Part of a small language model's weights.
Size: 15 layers, 6 heads of 32, MLP 768 tanh GELU, vocabulary 1024.
Each number is 128 + 32 x the weight over its row's rms, rounded and kept within 0 to 255. Layers, rows and columns count from 0. The size above them is the row's rms in percent of the matrix's.

# layer 7 attention key, 192x192, rms 0.106, rows 89-127, columns 128-159
size [100 100  97  98 101  95  99 104  96  96  99 101  98  95  92  96 104 101  96  94 106  95  96  96 105  97 101 105 104  98 106 101 100  92  96 104 103  93  93]
[[156 142  79  93 116  90 153  98 138 201 129 151 120  87 133 150  77 117 193  78  96 100  98 145 199 166  82 133 157 156 148 101]
 [106 199 165 125 131 102 156  88 191 110 141 135 180 102 105 120  76 149 120  78 140 131  86 105 123  61 146 119  99 142 122  91]
 [111 139  78 142 112 102 138 118  92  98  84 123  85 162  75 126 162  96 118 110 112 138 112 124 175 154 162 132 144 109 159 144]
 [118 153 112 127 147 143  51 147  99 114 127  99 148 110 153 111  99 123 105 102 149 171 130 183 222 128 181 169 137 115 116 161]
 [159 108 124 111 144 134 128 124  72 103  76 124 143 141 139 167  87 120 155 162 170 199 125 130 111 133 138 141 139  94 144  59]
 [164 149 122 175 143  92 160 143 197  88  93 134 105  69 155 193 163 166 121 101  96 148 148  67 177 103 122 105 138  96 121 118]
 [102 168 154 153  97 133 104  90  68 110 163 145 111 171 151 152 112 126  70 129 129 176 144  78 154 112 127 128 149  91 126  80]
 [ 80 155 146 165  85 130 134 168 153 156 136 186 126 137  88 151 183 186 140 116 151  94  98  97 136 139 109 128 159 128 150 165]
 [133  64 133 184 142 149 100 170 124 119 197 146  91 130 104 108 153 216 136  78 174  96 101  71 139  32 103  76 175 108 160  79]
 [146  97  92 115 129 177 158 153 123 139 157  88 151 105 183  75 212 105 151  81 170 151 111 126 167 137 146 132 145 147 107 123]
 [163 116 123 129 102 153 131 139 126 121 161 121 119 155  82 115  63 130 117  88 178 117 176 153 111 123 120  94 133 174  87 131]
 [114 117  74 153 108  76  76  97 116  95  88  81  86 156 134 169 108  76 101 136 132 153 126  92 144 140 145 164 158 140 127 136]
 [173 171 145 160 162 142  89 160 145 182  95 140 107 138 109 130 133  56 135 159 136  83 114 122 173 156 104 132 138 123 140  97]
 [127  38 128 105 100 139 127 131  93 119 143 120 119 138 229 143 169 127 117 155 104 170 152 130 130  80 104  92 148 134 109 126]
 [ 96 108  81 120 112  87 140 147 136 164 161 138 181 100 132 177  80 108 155 141 129  87 109  94 131 112  98 137 116 150 144 106]
 [144 138 184 152  99  91 140 118  68 151 174 138 145 103 115 125 119 165 140  97 130 115  99 162  73 162 168 186 139  89 157 148]
 [ 96 114 105 119  83 139 115 122 132 115  98 167 118 126 156 147 152 100 124  90 109 148  96 167 135 142 145 112  76 166 118 126]
 [ 88 133  95 120 115  99 105 153 114 143 112 140 140 149 128 120 101 128 124 152 173 138  56 172 123 158 169 123 158  77 108 189]
 [107 166 141 108  96 175 135 107 113 126 103 156 149 148 128 105 112 139 155 138  69  69 123 121 145 140  83 172 125 193 129 136]
 [107 125 129 182 167 101 144 158 155 133 117 104  84 155 152 137  63 166 116  98  97  49 112 164 156 109 176  98 159 173 158  41]
 [110 144  89 149 130 138 131 152  91 139 130 136 188 124 127 106 131 129 162 149  60 184 108 150 180 130 142 125 119  96 185 111]
 [150 101 147 161 167  99 122 146  89 172  88  85 104 136 137 100 119 127 105 136 151 153 167  85 135 115  92  96 113 111  98 154]
 [ 56 113 153 124  88 133 154 105 115 189 110 172 114 133  89 103 149 152 130 152 171 170 173 212 147 192 124 103 151 179 126  52]
 [166 135 130  89 121 138 157 105  97 154 116 119 146 115  92 140 165 129 101 165  91 187 121 151 105  67 151 145  56 156 149 123]
 [172 145 173 158 168 107 112 116 128 125 162 125  79 129 145 135 155 163 127 148 105 124  92  94  44 131 119 143 122  43 132 124]
 [139 105 183  99  98 100 121 136 144 164 155 135  87 127 162 167  48 136 203 114 124 143 111 134 111 148 135 111 124 143 180 118]
 [131 125 109 161 150 100 152 127 103 108 178  82 123 165  63 118 107 130 115 130 123 186  84 116 137  91  88 101 163 147 186 145]
 [124 155 141 152  70  60 112 146  91 162 129 143 147 128 147 159 109 154 182 160 152 111 175  66 144 119  58 122 150 159 192 134]
 [171  81 111 163  76 124 143 126 162 171 106 158  95 113 128  87 107  68 168 168 111  98 115 106 161 158 114  90 102 124  98 181]
 [117 140 118 134 117 126 158 142 100 122  85 121 163 200 135 155 139 124 119  98 202 123  91 105 159 156 125  74 154 140 120 108]
 [186 195 163 132  96 136 123 189 160 133 114  89 161  43 148 147 160 118 170 134 111 173  85 152 116 182 158 181 181 134 166 130]
 [139 144  95 123 137 165 141  73 115 181  89 117  88 168  52 153 127 135 110  83 133 190 137 119 118 124 165 140 178 139 111 173]
 [133  66 103 144 134 170  98 117 111 146 122 179  74  97 126  82 196  89 110 160 126 176 101  94 106 169 127 130  95 145 176 176]
 [179 105 103 139 124 111 169 105 180 124 150 156 115 103  99 132 143  81 115  80 104 178 138 108 119 149 227 159  52 135 132 112]
 [143 126 152 181 126 139 167 111 131 148 137 114 150 109  75 171  94 103  74 188 144 141 102 147 155 136 201  91 102 138  92  98]
 [151 168  97 142 123 135 163 107 118 104 131 155 136 134 146 105 158 203 181 122  83 145 144 101 104 150 131  98 145 177 139 131]
 [174  62 163 162 112 138 133 193 115  94 147 157 115 141  99 145 116 100 129 131 112 161 110 187 173 146 174 184 142 173  81  99]
 [166 118 179 165 157 149 134 102 101 152 111  73 144  90 158 154 116 144 112 124 179 125 127  89 152 159  84 129 161 147 141  86]
 [157 113 119 132  95 185 155 131 134 172 103 145 191 179 130 114  91 130 195 109 146 162  93  92 119 153 109  72 144 123 105  81]]
# layer 7 attention query, 192x192, rms 0.108, rows 90-127, columns 128-159
size [ 96  99  97 100  97  93 101  96  91  94 103  97 100  83  95 100  94  95  94 103  92 100  98  98  98  99 100 103  97 104 103 100  90 100 106  96 100  94]
[[157 152 159 160 139 159 181  76 138 132  92  88 126  40 144 150 142 155 120 162 132 145 127  93  60 110 119 114 126 126 178 103]
 [ 82 155 136  96 154 128 110 153 155 120  65 139  99 144 103 133 154  82 169 142 120 202 161 114 132 161  84 146 153 228 102 139]
 [111  82  98 115  84 106 119 116 113 147 136 111 115 144 139 120  99  94 115  92 114 151 127 158 141  59 160 112  85 171 121 173]
 [149  83  95 101 151 165 120 124 137 120 124  96 149 153 149 108 107 132 152 121 127 137 139  89 157 167  90 200 157 139 129 173]
 [102  98 151 153 149 104 172 155 147 118 129 125 141  66 117 166 148 100 145 130  85 142 124 119 188 111 169 136 169 108  71 111]
 [126 129 139 120  89 110 117 110  71 167 134 130 164 133 124 156 120 158 173 131 105 132  61 113 103 173 131 126 118 137 172 107]
 [148 122 142 129 104 128 119 106 153 133 154 157  87 150 116 161  93  89 176 104 118 111 140 127 140  65 119 125 107 111 173 150]
 [118 117 109  80 185 138  72 106 189 125 138 144 130 167  99 169 108  80 142 145 133  98  89 164  78 130 125 112 115 106  87  73]
 [145 156 130 149  93 182 154 111 145 191  89 136  76  98 102 109 173 170  95 129 147 166 124 119 139  85  87 158 129 165 183 103]
 [110  95 134 122  94 158 192 120 117 120 180 174 182 182 150 100 128  46 148 123 157 138 196  70 139 119 179 103 164 111  85  98]
 [130 151  80 174  87 161  69 131 137 112 149  80 115  55 109 152 104 116 104 158 105 145 105  63 174 199 182 115  73 119 112 141]
 [ 90 113 112  98 138 124 142 139 118 104 165 137 117 123  82 124 100 135 157 134 131 101 124  94 115 162 118 151 132 108  88 154]
 [110  90 134 208 131 153 115 117 117 111 179 152 127 140 104 107 123 118 209 177 122 128 142 167  93  94 132 136 105 153 152 133]
 [113 133 119 143 186  81 169 121 133 126 128 130 163 109 100 142 144  78 117 129 223 138 146 181  55 130 148 160 108  98 105 150]
 [103  96 185 143 166  18 188 113 142 113 113 111  98 100 114 114 105 117  64 104 131 141 119 105 125 166 168 124  76 183 112 143]
 [113 168 132 136 132 150 126  89  80 148 104 178 143 119 123  68  88  86 133 134 138 140 157 143 120 165  96  84 135  96  90  74]
 [140 134  76 135 107 103 127 129 138 159 126 159 166  92  41 160 120 133 128 162 126 107 104  75  94 122 174 113  86 129 134  91]
 [124 194 201 125 161 156 126 181 134  84 139 138 156 129  79  59 104  97 136 113 140 122 150  89 142 145 126 163 114 155 150 157]
 [113 148 152 120 159 158 107  87 118 217 106  69 133 107 225 143 211  75 146 153  91 128 128 158 156 134 107  66  99 169  59 176]
 [178 114 119 102 119 120 154  89  76 197 146 156 105 129 135  54 151 117 133 132 132 131  82 149 149 122 101 105 114  96 182 182]
 [125  44  97 133  93 128 128 104 140 131 147  68  91 205  99 119 186 133 117 122  65 147  68 137 110 135 188 146 100 150 125 120]
 [135 109 113 145 154 109 195 154  92 111 159 101  90 151  71 101 117 127 133 147 184 220 112 123 115  90 121 151 103 114  85 137]
 [129  71  98  91 132 114 124 119 106  93 148  88 141 158 131 112 119 151 134 118 118 188  79 157 115 129 142 140 126 151 147 102]
 [ 86  95  79 103 172 179 146 147 153  79  80 103 151 167 130 130 123 163 153 153 202 181  55 172  79 154  93 124  82 150 105 135]
 [143 184 146 145 118 143 137 128  95 135 165 122 151 141 162 152 136 143 124 176 170 136 166  78 100 164 135 102 149 123  64  98]
 [123 192  82 121 183 104 158 160 129 153 157 146  90 156 131 125 169 135 141 126  85 135  85 135 127 117 107 190 100 135 153  68]
 [179  56 163 163 136  90 109 139 152 154 210 128 113  84 153 104 119 177 151 184 119 116 119 108 115 150  90 104 126 135  91  85]
 [160 158 163 147  94 114  93  84 124 117 169 157 134 114  78  87  92 122 171 152 145 114 149 116 131 116 148 196 130 107 117 166]
 [118 128  85 120 130 184 161  88 112  69 129 230 133 137  91 104 145 124 152 165  96 108 148 111  98 120 171  96  84 134 140 144]
 [ 73 138 154 112 129 100 144 105 148 109 144 136 109 121 121  88 115  64  70 144 176  97  52 127 199 119 141 139 223 135 161 187]
 [164 120 110 159 106 106 142 166 119 136  62 125 115 145 116 145 106 126 112  11 158 124  93 159 158 138 137  97 122 145 147 120]
 [ 86 162 144  97 156 140 139 101 113  89 160 136 113 119 119 130 110  53 116 156  96 140 151 123 153  54 220 122  79 125 149 129]
 [174 189 119 145 115 121 161 127  72 209 146 141 167  78  99 164 143 111 117 118 108 170 109  95 138 108  48  96  94 143 114 114]
 [116 148 127 120 163 181 156 132  76 138  74 108 136 149 146 137 118 120 109 139 147 116 125 152 157 126 144  78 112 126  81 158]
 [114 109 162 165 139 142 166 125 122 161 167 112 156 140 163 178  59 101 164  86 155 106 119 144 134 117 138 137 161 119 145 147]
 [116 183  87  76 135 150 152 177  81 145 101 161 235 129 162  91 163 105 136 108 139  69 128 144 157 147 104 103  85  99  80 134]
 [104 188 147 143 161 110 112 124 163 107 124  61 113 147 135 116 107 155 107 158  97 129 122 128 118 139 151  97 167 132 119 133]
 [172 182  95 115 159 115 136  97 146 150 169 147 107 180 167  91 134  63 157  73 128 122 154 109  73 113 151 119 159 109 111 107]]
# layer 7 attention value, 192x192, rms 0.101, rows 64-125, columns 128-159
size [102 100 103 108 101 109  96  98  96  99  97 112  97 106 106 118  97 101 101  94 107  90 103  94  89 106 104 105  98  93  88  99 100 105  98  91 105  95 104 102  97 113  93 101  93  95  94 101 103  86 111  94 105  98  87  88 109 102 102  92  94  94]
[[ 78  77 122  50 161 134 199 158 119 140 123 128 167 126 152  80 108 136 139 101 104 153 128 155 176 110 104 143 154  94 122 118]
 [ 56  78 128 182 104 109  78 106 194 123 135 114 138  90  82 101  84 100 125 158 125 122 150 139 131 122  79 178 126 172  33 156]
 [136 123 156 165 139 183  96 112 173  95 120 173 116 149 109 112 118  96 118 123 152 140 102 161  79  93 182 147  98 117  92  99]
 [109 148 215 116 105 124 110 144 168 136 158 105 135  72 185 158  85 113 112 133 155 140  26 152 123 113 107  38 132 156 103 122]
 [163 145 159  84 137 124 172 193 105 165  72  92 139 122 115 153  62  99 195 142  73  96 162 117  97  88 161 101 108 141 101 190]
 [153 108  95 156 109 166 114 110  98 109 131 169 104  74  74  95 169 161 115 140  99  72 144 150 119 103 159 117 132 161 133 125]
 [ 88 141  72 104 130 158 117 122 144 132 181 185 134 137 160 122 162 142  87 122 109 107  86  56 151 121 128 204 142 102 162 156]
 [100 108 128 107 132 141 160 154 114 130 153  89 152 164  76 164 142  82 123 201 154 101 172 125 104  93 120 106 115 181  67 118]
 [187 172  85 160 129  52 176 125  96 152  73  94 106  96  87  94 119 122 102 111 120 109 204 116  91 179 125 105 111 142 137 181]
 [157 151  88 172 159 135 107 148  97 176 110 145 115 121 144 151 119 136  44 159 103 162 164 138 145 165 113 120 142 112 163  85]
 [106 154 116  94 103 119 107 102  89 107 178 128  50  68  72 110  83 172 141  92 145 116 138  69 111  95 121 177 163 155  91  94]
 [141 181 151 159  73 123  97  98 136 148 151 124  78  89 141 157 135 116 153 155 170 130  95 179 140 191 145 113 114 102 114 156]
 [117 105  85 111 139  87 114 141 143 104 143  45 154  61 108 175 151 120 113 152 131 195 129 114  95  98 157  91 198  85  89 163]
 [ 94 146  69 131 144 102 135 136 148  81 140 124 133 139  87  73 124 132 152  93 146 109 136  98 119 123 145 109 179 161 195 112]
 [180 116 120 133 114 123 110 154  97 151 160 144 164 145 107 186 151 155  92 100  92 169  95 128 164 122 115 148 166 110 107 155]
 [150  75 142 123 136  87 194 122 162 123  75 125  97  88 154 166 169 112 123 125 163  94 157 108 152 132  74 180 132 113 149 211]
 [ 97 115 133 138 141 155 114 169 156 160 164 113 175 147 157 131 107 131 129 174 161 110 137 137 157  53  64 148 167 168 152 136]
 [127 120 211 125  96 146  78 122 143 132 124 124 117 125 180  89 125  97 133 132 143 149  38 112  38 133 126 196  98 165  81  77]
 [152 151 146 189 151  70 176 156 133 104 128 132 171 135 149 106 231 139 118  94 134  76 138 153 197 122 140 115 174  97 156 154]
 [ 96 102  97 123 122 159  80 136 143 109 214 119 149 154 169  98 116 130 130 149 139 104 140  75 139 163 160 124 120 186 167 159]
 [104 138 157  56 158 132 112 144 172 137 102  92 105 171 117 172 129  92 145  99 179 156 117 130 139 122 110 152 106 162  71 164]
 [ 80 133 122  92 133 120 173 126 132  98  62  99  94 117 124 169 115 112 131  62 145 122 157 131 157  80 192 155 112 143  99 119]
 [111 127  98 154 119 125 114 116 111 128 161  86  98 111  84 103 170 100 144  98 138 140 155 125  50 137 149 113 137  91 173 104]
 [ 91 126 162  99 188  77 142 140 166 150 107 195 169 179 141 136  99 106 204 143 107 161  56 151 115 155 128 143 104 127 107  95]
 [192 105  76 129 132 174 116 168  62 136  60 116  78 103 134 123 150 142 110  71 156 156 174 113 116 206 155  73 132  98 176 153]
 [162 137 131 116  87 149 102  74 103 115 147 151 115  70  88 116 116 169  83  71 158 132  98 143 142 174  83  80  73 124 149 104]
 [136  93 196  70 146 159 139  86 147 120  79 163 123 123 151 119 137 113 168 106 187 114 134 121 132 116 147 126 101 107  52 138]
 [125 123 148  81 161 124 129 133  92 125 131 109 183  61 140 129  98 134 151 158  96 172 101 157 155 128 123  91 153 144 109 126]
 [ 73 200  80 103 159 111 171  89  92 114 156 102 100 133 159 150 151  89 135 173 161 183 118 114 151 100 142 118 107 160 181 104]
 [125  81 100 117 152 142 160 181  89 134  94 137 146  99 150 104 166 118  76 129 116 158 137 107 128 192 190 121 164 138 125 201]
 [199 144 124 106 108  71  83 130 171 149 167 147 114 142 129 123 126 108  92 191 140  87 150 114 156 152 186  80 144 104 167 101]
 [171 142 133 144 171 100 191 162 148 132 142 121 129 149 140  77  82 127 173 101 178 101 167 165 120  76 100 148 107  94 146 123]
 [109 123 136 145 128 169 108 154  76 100 121 149 160 112 125 122 127 120 131 163 148 134 120  32 105 194  66 125 144  88 144 121]
 [192 133 174 105 147 124 175 117  79 116 131 151 161  97 141 163 165 114 142 132 142 150 141 142 147 125 128  59 123  76  85 150]
 [ 97 148 112 109 116 149 101 158 152  98 164 159 101 108 185 208 106 176  88 161 123  77 107 148 186 128 149 113  93 133  95 157]
 [125  79 139 139 117 184 117 138 131 133 137  70 163 159 108 138 177  95 118 147 175 149 101  91  58 157 172 101 134 161  89 128]
 [ 33 138 112 139 169 131 162 148 127 136 132 142  86 109 100  46 101 137 155 108 193 151 148 160 138 172 105  54 124  93 172  92]
 [184 130 134 176 124  89 173 114 138 102 193  49 147  97 108 128 126 160 143  85 127  95 163  74 140 137 138 124 161 148 100 148]
 [102  95 119  93 159 148  83 109 129 109 128 115 188 104 114 148 169 147 169 147  75  74  99 172  66  94 119 191  81 145 150 135]
 [123 105 133 111 122 149 112 121 177 132 148 115 115 136 100 145 152 208 103  87 111  96 136 142  60 110 162 160 106 120  69 101]
 [116 167 159 121 114  68 104 115  70  82 121 131 104 115 126 124 120 119  85 116 116 120 161 162 164 155 221 127 147  74 140 130]
 [125 182 105 110 115 115 196 158 134 152 172  74 158  96 113 116 111 160 117 173 189  62 112 157 191 156 123 120 132 154 159 109]
 [157 136 136 115 118 190 143 128 131 146 135 151 127 144 136 132 145  93 158  72 164 134 184 152 132 102 120 116 156 110 130 131]
 [154 109 108 166  69 123 159 139 126 137  69 171 154 152 152 128 132 139 110 184 144 148 136  94 144 126 153  76  97 133 131 104]
 [107 117  89 107 136 173 104 158 137  74 122 114  74  89 152 173 149 170 106 182  47 125 149 141 138 150  74 183 180 159 146 104]
 [ 67 156 154  88 132 140  88  91 162 154 134 154 122 155 144  79  79 176 119 154 131 197 135 111 152 139 115 109 114 145 109 122]
 [105  99 102 166 139 154 129  78  95 134 111 134 141 147 155  98 186 142 126  64 116 176  60 143 131 133 125 135 155 157 110 139]
 [151 172 161 150  84 136  90 106 139 106 129 119 148 158 110  89 177 125 129 163 100 100 106 104 137 138 155 142 130 136  98 137]
 [133 152 110 135 107 152 117 136 100  60 108 149 144 145 153  98 163 128 107  98 117 121 135 129 115 154 134 122 146 147 123 114]
 [127 152 115 126 147 150 119 152 108 110 148 134 192 115 204 148 135 169  95 108 168 152 136 102 117 103 131 125  65  74 138 148]
 [116 149  93 122 118  78  98 101 145 114 145 121  87 115 181 100 119 129 174 141 125 114 123 107 124 157 104 143 110 108 149 128]
 [106 133 146 111 123 153 105 211 111  64 131 155  90 112 126 167 131 138 120 133 177  92 114 126 168  81  81  31  71 144 100 130]
 [141 112 116  79 152 176 126 136  87  98 126  51 174  99 171 154 171 134  76 129  97  73 150 164 143 130 132 147 172 137 105 124]
 [ 74  97 125 145 143 118 123  69  96 157 148 127 102  74 104 147  60 149 140  66  65 135 122 147 130 115  95 113 142  79 136 152]
 [193 139 122 115 111 149 104 172 183 111 144 110 133 168 202 117  60 117  90 180 105 100  96 141 127 157 161 129  80 125  74  32]
 [ 61 123  70 140 182 147 122 127 116 124 111 168 123 186 185  79 101 120 105 122 124 157 172 114 111 147 113  67  63 169 195 139]
 [130 115 110  98 121  67 159 122 136 186 112  95 110 124 122 140 107  89 182 119 132  63 151  76 123 117 150 176 109  81  94 126]
 [111 176 131  85 203 112 130 120 109 113  89 134 148 127 191 145  78 113 157 122 108 156 112 192 138 117 151 114  80 100 148  81]
 [118 137  79 139 117 129 111 115 154 101 191 131 149 143 130 150  71 152 147 140 130 209 104  86  93 164 169  78 148 101 106 115]
 [139 135 117 193 166 185 127 204 122 101 151 173 146 129  80  97 149 175 146 137 121  94 111 119 102 105 126 166 137 135 127 125]
 [146  61 116 153 124 155 133 140 131 108 129  88  50  99 127 190 147 118 100  85  91 163 161 103 157  94 129 156  79 129 114 148]
 [167 162 152  67 133 144 103  90 130 109 106 161 106 133 145 150 169 171 112  84 153  98 186 145 146 154 142 159  93 153 124 158]]
# layer 7 attention output (transposed), 192x192, rms 0.169, rows 64-124, columns 128-159
size [100 101  97 103  95 104  89  96  88 100 101 100  97  99  97 112  93  96  98  94 105  97  97  90  95 106  98  99  98  91  89  96  97  98  99  96  97  93 101  98  95 105  93  99  99  91  98  96  99  84 107  86 107  99  85  90 103 101  98  94  88]
[[ 88 129 160 183 114 106  94 154 166  73 129 107 144 126 126 108 104  56 120 153 104 134  99 154 174 155  67 162 167 163 104 113]
 [156 154 113 126 167 155 125  75  79 172 116  87 155  52 124 180 134 145 110  73  89 214  86 127 115 139 166 122 126 151 118  87]
 [ 76 144  80 109 137  97 162 135 103 112  97 143 113 135 140 139  98 127 110  98 104 134 176 131 130 141 150 136 134 126 138 112]
 [142 118 124 131 158 157 135 106 170  98 125 130  80 160  82 114 163 103 109 118 108 200 156  99 167 125 133 181 149 149 144  85]
 [106 162 101  86 110 110  96 119 146 121 119 113 144 157 134 124 136 117 124  90 125 183  64 130 148  99  97 165 152 146 155 156]
 [139 116 127 119 137  69 163 179 109  68 187  77 104 148 176 143 125 160  99 135 140 175 159  93 163 115 146 105  96 115 115  83]
 [181 156 140 156 183 162 134 121 146 185 120 142  83 126  80 140 123 153 174  94 132 164 204 133  90 169 161 115 105 145 170 125]
 [151 185 152 105 125  94 147 113 111 134 117 116  95  89 161 131  74 126 134  72 135 198  91 127 149 160 139 146 103  71 123 168]
 [135  89 160  93 120 122  83 175 133  82 185 174 108 109 133 132 100 134 127 133 158 125  82 113 163  88 121 113 126 125 165  80]
 [152 143  92 117 157 161 161  79 131 137 161 112  98 115 155 133 152 105 112 116 141 132 110 113 136 104 170 157 134  89 146 110]
 [ 69  79 174 165 149 181 146 151 100 177 169  69 156 148 169  83 136 120 125 114  98 121 135 153  84 151 134 123 114 150 182 134]
 [148  71 198 117 182 125 115  95 166 141 136 130 148 137 102  90 118 163  86 121 153 130 208  84 156  91 117 145 142 169 151  78]
 [142 149 168 159 113 162  44  88 116  98 130 142 122 131 139  94 157  96 211  83  75 147  81 145 149 105  94  59 136 124 122  94]
 [175 158 115 168 161 123 105 104 150 170 151  94  77 121  78 128 159 157 111 150  83 105 116  54  79 101 100 124 113 105  76 108]
 [153 116 128 131 134 132 141 160 142  78 122 106 176  95 185 130 108 127  87 120 145 157 165 164 142 161 183 106 132 129 111 125]
 [ 92 141 127 111 125 110 118 207 108 100 203  51 165 107  93 102 124 131 140 161 110 150  77 141 136  93 144 158 131 174 131 129]
 [136 146 141 123  77  56 122 145 136 143  78 133 124 132 112 136 144  82 160 138  65 109  58 100 119 114 112 136  90 113 104 126]
 [145 159 124 108  81 127 130  95 132  92 130 107  87 122 127 201  92 149 159  90 136 170 202  72 110 130 141 192  71  51 169 111]
 [160 104  79  79 162 122 131 134 120 123 147  78 100 109 111 168 122 149 146 153  85 120 139 160 157  67 115 115 127 101 115 145]
 [ 96 117 115 160 177 102 147 176 105 137  79 137 109 171 131 136 142 155 166 128 131  92  79 131 145 126 136 117 125 154  97 122]
 [114 164 159 106 122 148 117 144 103 103  88 139 130  86 139 126  83 163 191 121  52 172 135 181  85 122 100 160 144 109 133  78]
 [168  90 122 182 108 158 149 156 126 153 140 154 209 147 129 107 129 110 108 105 130 146 112 115 109 112  92 109 125 104 118 180]
 [ 98 106 142 122 136 188 139 163 144 151 150 168 150 163 182 143  84 128 120 166 118 106 143 123 113 147 118 152  72 173 106 109]
 [128 122  14 149  90 150  67 118 140 116 118  85 166  79 123 153  81 192 109 122 136 117  78 131 145 115 174  96 114 133 145 150]
 [141  63 191  91 150 113 109 114 111 165 168  98 138 147 126 103 128 138 115 132  92 128 107 152 124 125 128 143 138 173  94  74]
 [130 102 167 114 162 152 121  82  75 140 148 153 118 130 141 136  99  88 120 196 139 159 156 136 104 124 220 159 134 123 153 135]
 [120 117  96 151  59 111 114 145 180 112  99  57 105 107 126 151 104 145  86 138  68 141  50 131 114 134 125 136 119  87 144 108]
 [168 147 198 195 141  63  72 173 128 136 153 101 163 145 190 101 124  65 130 131 132 158 126 151 138 135 101 112 190 136 165  87]
 [158 119  76 162  93 122  63 171 168 104 133 153 175 142 137 161 172 126 187 109  87 148 167 142 111  97 119 151 193 128  41 158]
 [100 159 162 161 105 144  91  94 174  99 177 181 131 152 101 203 130 190 150 124 127  70 119 105  92 114 121 116 144 149 149  89]
 [ 99  52  91 144 137 135 152 119 123 125  77 128 107 134 114 144 155 125 140 125 132 154 113 134  84 109  99 112 176 109 156 120]
 [124 132 132 138 131  94  89 111 123 155  92 106 147 117 167 163 148 160 182 127  60 129  98  85 135 106 117 115 150 123 195 149]
 [184 102  66 104  42 142 159 130 108 192 126 199 108 123 146  91 153 202 151 127  94 181 143 126 148 159 118 111 120 113  91 107]
 [106  87 103 185 100 159 171 108 160 168 106 151 120 135  75 116 105 103 119 116 176 118  81 119 134 156 146 146 115  97 115 101]
 [162  94 161  99  98 190 140 100 133 137 102  79 174 118 162 108 114 137 150 132 134 104  99  88 129 136 158 154 182  86 173 138]
 [114 131 176 131 121 108 115  53 152 145 100 173 124 137  86 124  61 112 185 124 149 102 161 158 100  69  75 146 128  85 159 129]
 [158 137  48  98 112 143 104 110 123 122 129  78 148 193 163 127 137 171 132 135  80 130 100 122 129 124 149 145  95 163  81 144]
 [ 93 115 107 155  86 136 143 124 160 110 138 189 209 132 206 146 118 129 110 118 126 133 144  95  85 131 137 165 111  98 130 101]
 [118 107 128 143 126 136 149 125  99  98 120 140  61 109 143 106 126  98  98 116 152 179  67 122 107 180 163 126 138 133 137 157]
 [164 126 141 132 158 125 115 147 143 119 124 179 155 136 161 138 114  82 136 158 118 133  68 155 166 122 117  77 161 113 165 120]
 [122 163 112 182 121  76 119 130 129 192 103 149 107 122 155 108 128 150 164 124 100 154 102  93 158 124  17 156  81 148 138 126]
 [147  69 182 163 113 143 140  98 172 112  98 100 154 138 106 161 118 112 128 108 103 148  90 112 155 148 117 137 140 199  81  77]
 [135  75 106  40 182 140 114 100  93 113 100 101 155 158 129 151  89 101 145  90 137 178 142 173 144 141 166 129 157 140 103  93]
 [132 148  62 111 105 112 100  61 107 159 131 121  59 125 168 120 208 171  61  88  70 154  85 130 150 122  86 192  94 148 122  83]
 [131 139 163 173 136  84 130 108 104 170 148 131 105 125  84 111  88  84 144 127 155 164 160 108 158 109 102  66 101 142 112 158]
 [128 149  95 128 122  91 153 147 131  92 171 130 117 147 137 203 138 192 139 150 173  80 158  90  97 106  90 119 125 157  93 102]
 [141 147 152 135 187  94 136 138 135 103 186  93 104  75 140 116 101 126 137 142 112 128 126 132 128 147 186 176 109 106 131 126]
 [127 122 113 121 171  82 112 118 202 189 137 125  96 118 143 147 132 180 181 136 157 125 202 179 171 125  99  99 146 122 117  66]
 [111 136 101 136 122 183  73 107 169 100 146  85  68 124 145 216 100 145 185 168  67 163 137 199 121 102 155 133 139  82 145 149]
 [149  94 102 160  72 166 142 146 176  97 165 136  96  95  64 107 185 124 137 141  98 137 145  87 169 139 154  79 117 159 119 115]
 [128 156 143  92 123 187 145 183 140  97 124 103 139 118 150 147  90 103  85 115 145 152  95 179 176 106 114 100  91 146 164 161]
 [131  96 111  83 123 137 129 115 129 140 131 144 147 137 157 120  98 169 100 120 114  90 145 129 133 132 155 144 113 147 114 156]
 [125 157 157 179 112  73 133  99 156 123 110 139 113  91 122 119  68 111 179 120 120 182 128  81  80 116 174 144  92 104 137  78]
 [158 155 146 141  91 124 169 164 116 132  98 135 107  97 202 107 143 113 119 109 175 110 127 140  79 111 147 128  94 106 155 180]
 [102  86 131 156 179 122  97 120 153 145 105 128 151  95 100 114 118 167 119 110 146 113 158 127 142 110 100 119 163 126 164 124]
 [144 174 128  74  78 148 113 167 150  97  94 168 165  69  82 114 137 156 113 116 141 138 120 109 194 142 128 118 113 125 129 127]
 [108 103 152 101 170 140 132 158  79  74 123 166  65 160 146 141 160  67 117 132 160 153 158 140 106 141  84 190 149 106 140  99]
 [154  99 137 125 113 149 154 159 129 137 167 105 170  94 110 123 160 174 137  96  94 126 147 129 188 119 111  93  69 103 164 126]
 [ 73 145 124 145 147 143 115 118 151 150  88 101  90 146  90 178 144 166 126 111 150 102 127 202 103 131 154 169 102 138 149 110]
 [138 162 115 129 112  71 142 117 111  90  94  79 156 122 103 141 136  83 100 128 102 218  90 131  95 158  99 134 166 104 139 121]
 [161 186 144 151 153 143 106  95 109  96 115 179 124 125 115 123  92 138  79 160 162 190 228  77 106 144 145 117 100 143  74 104]]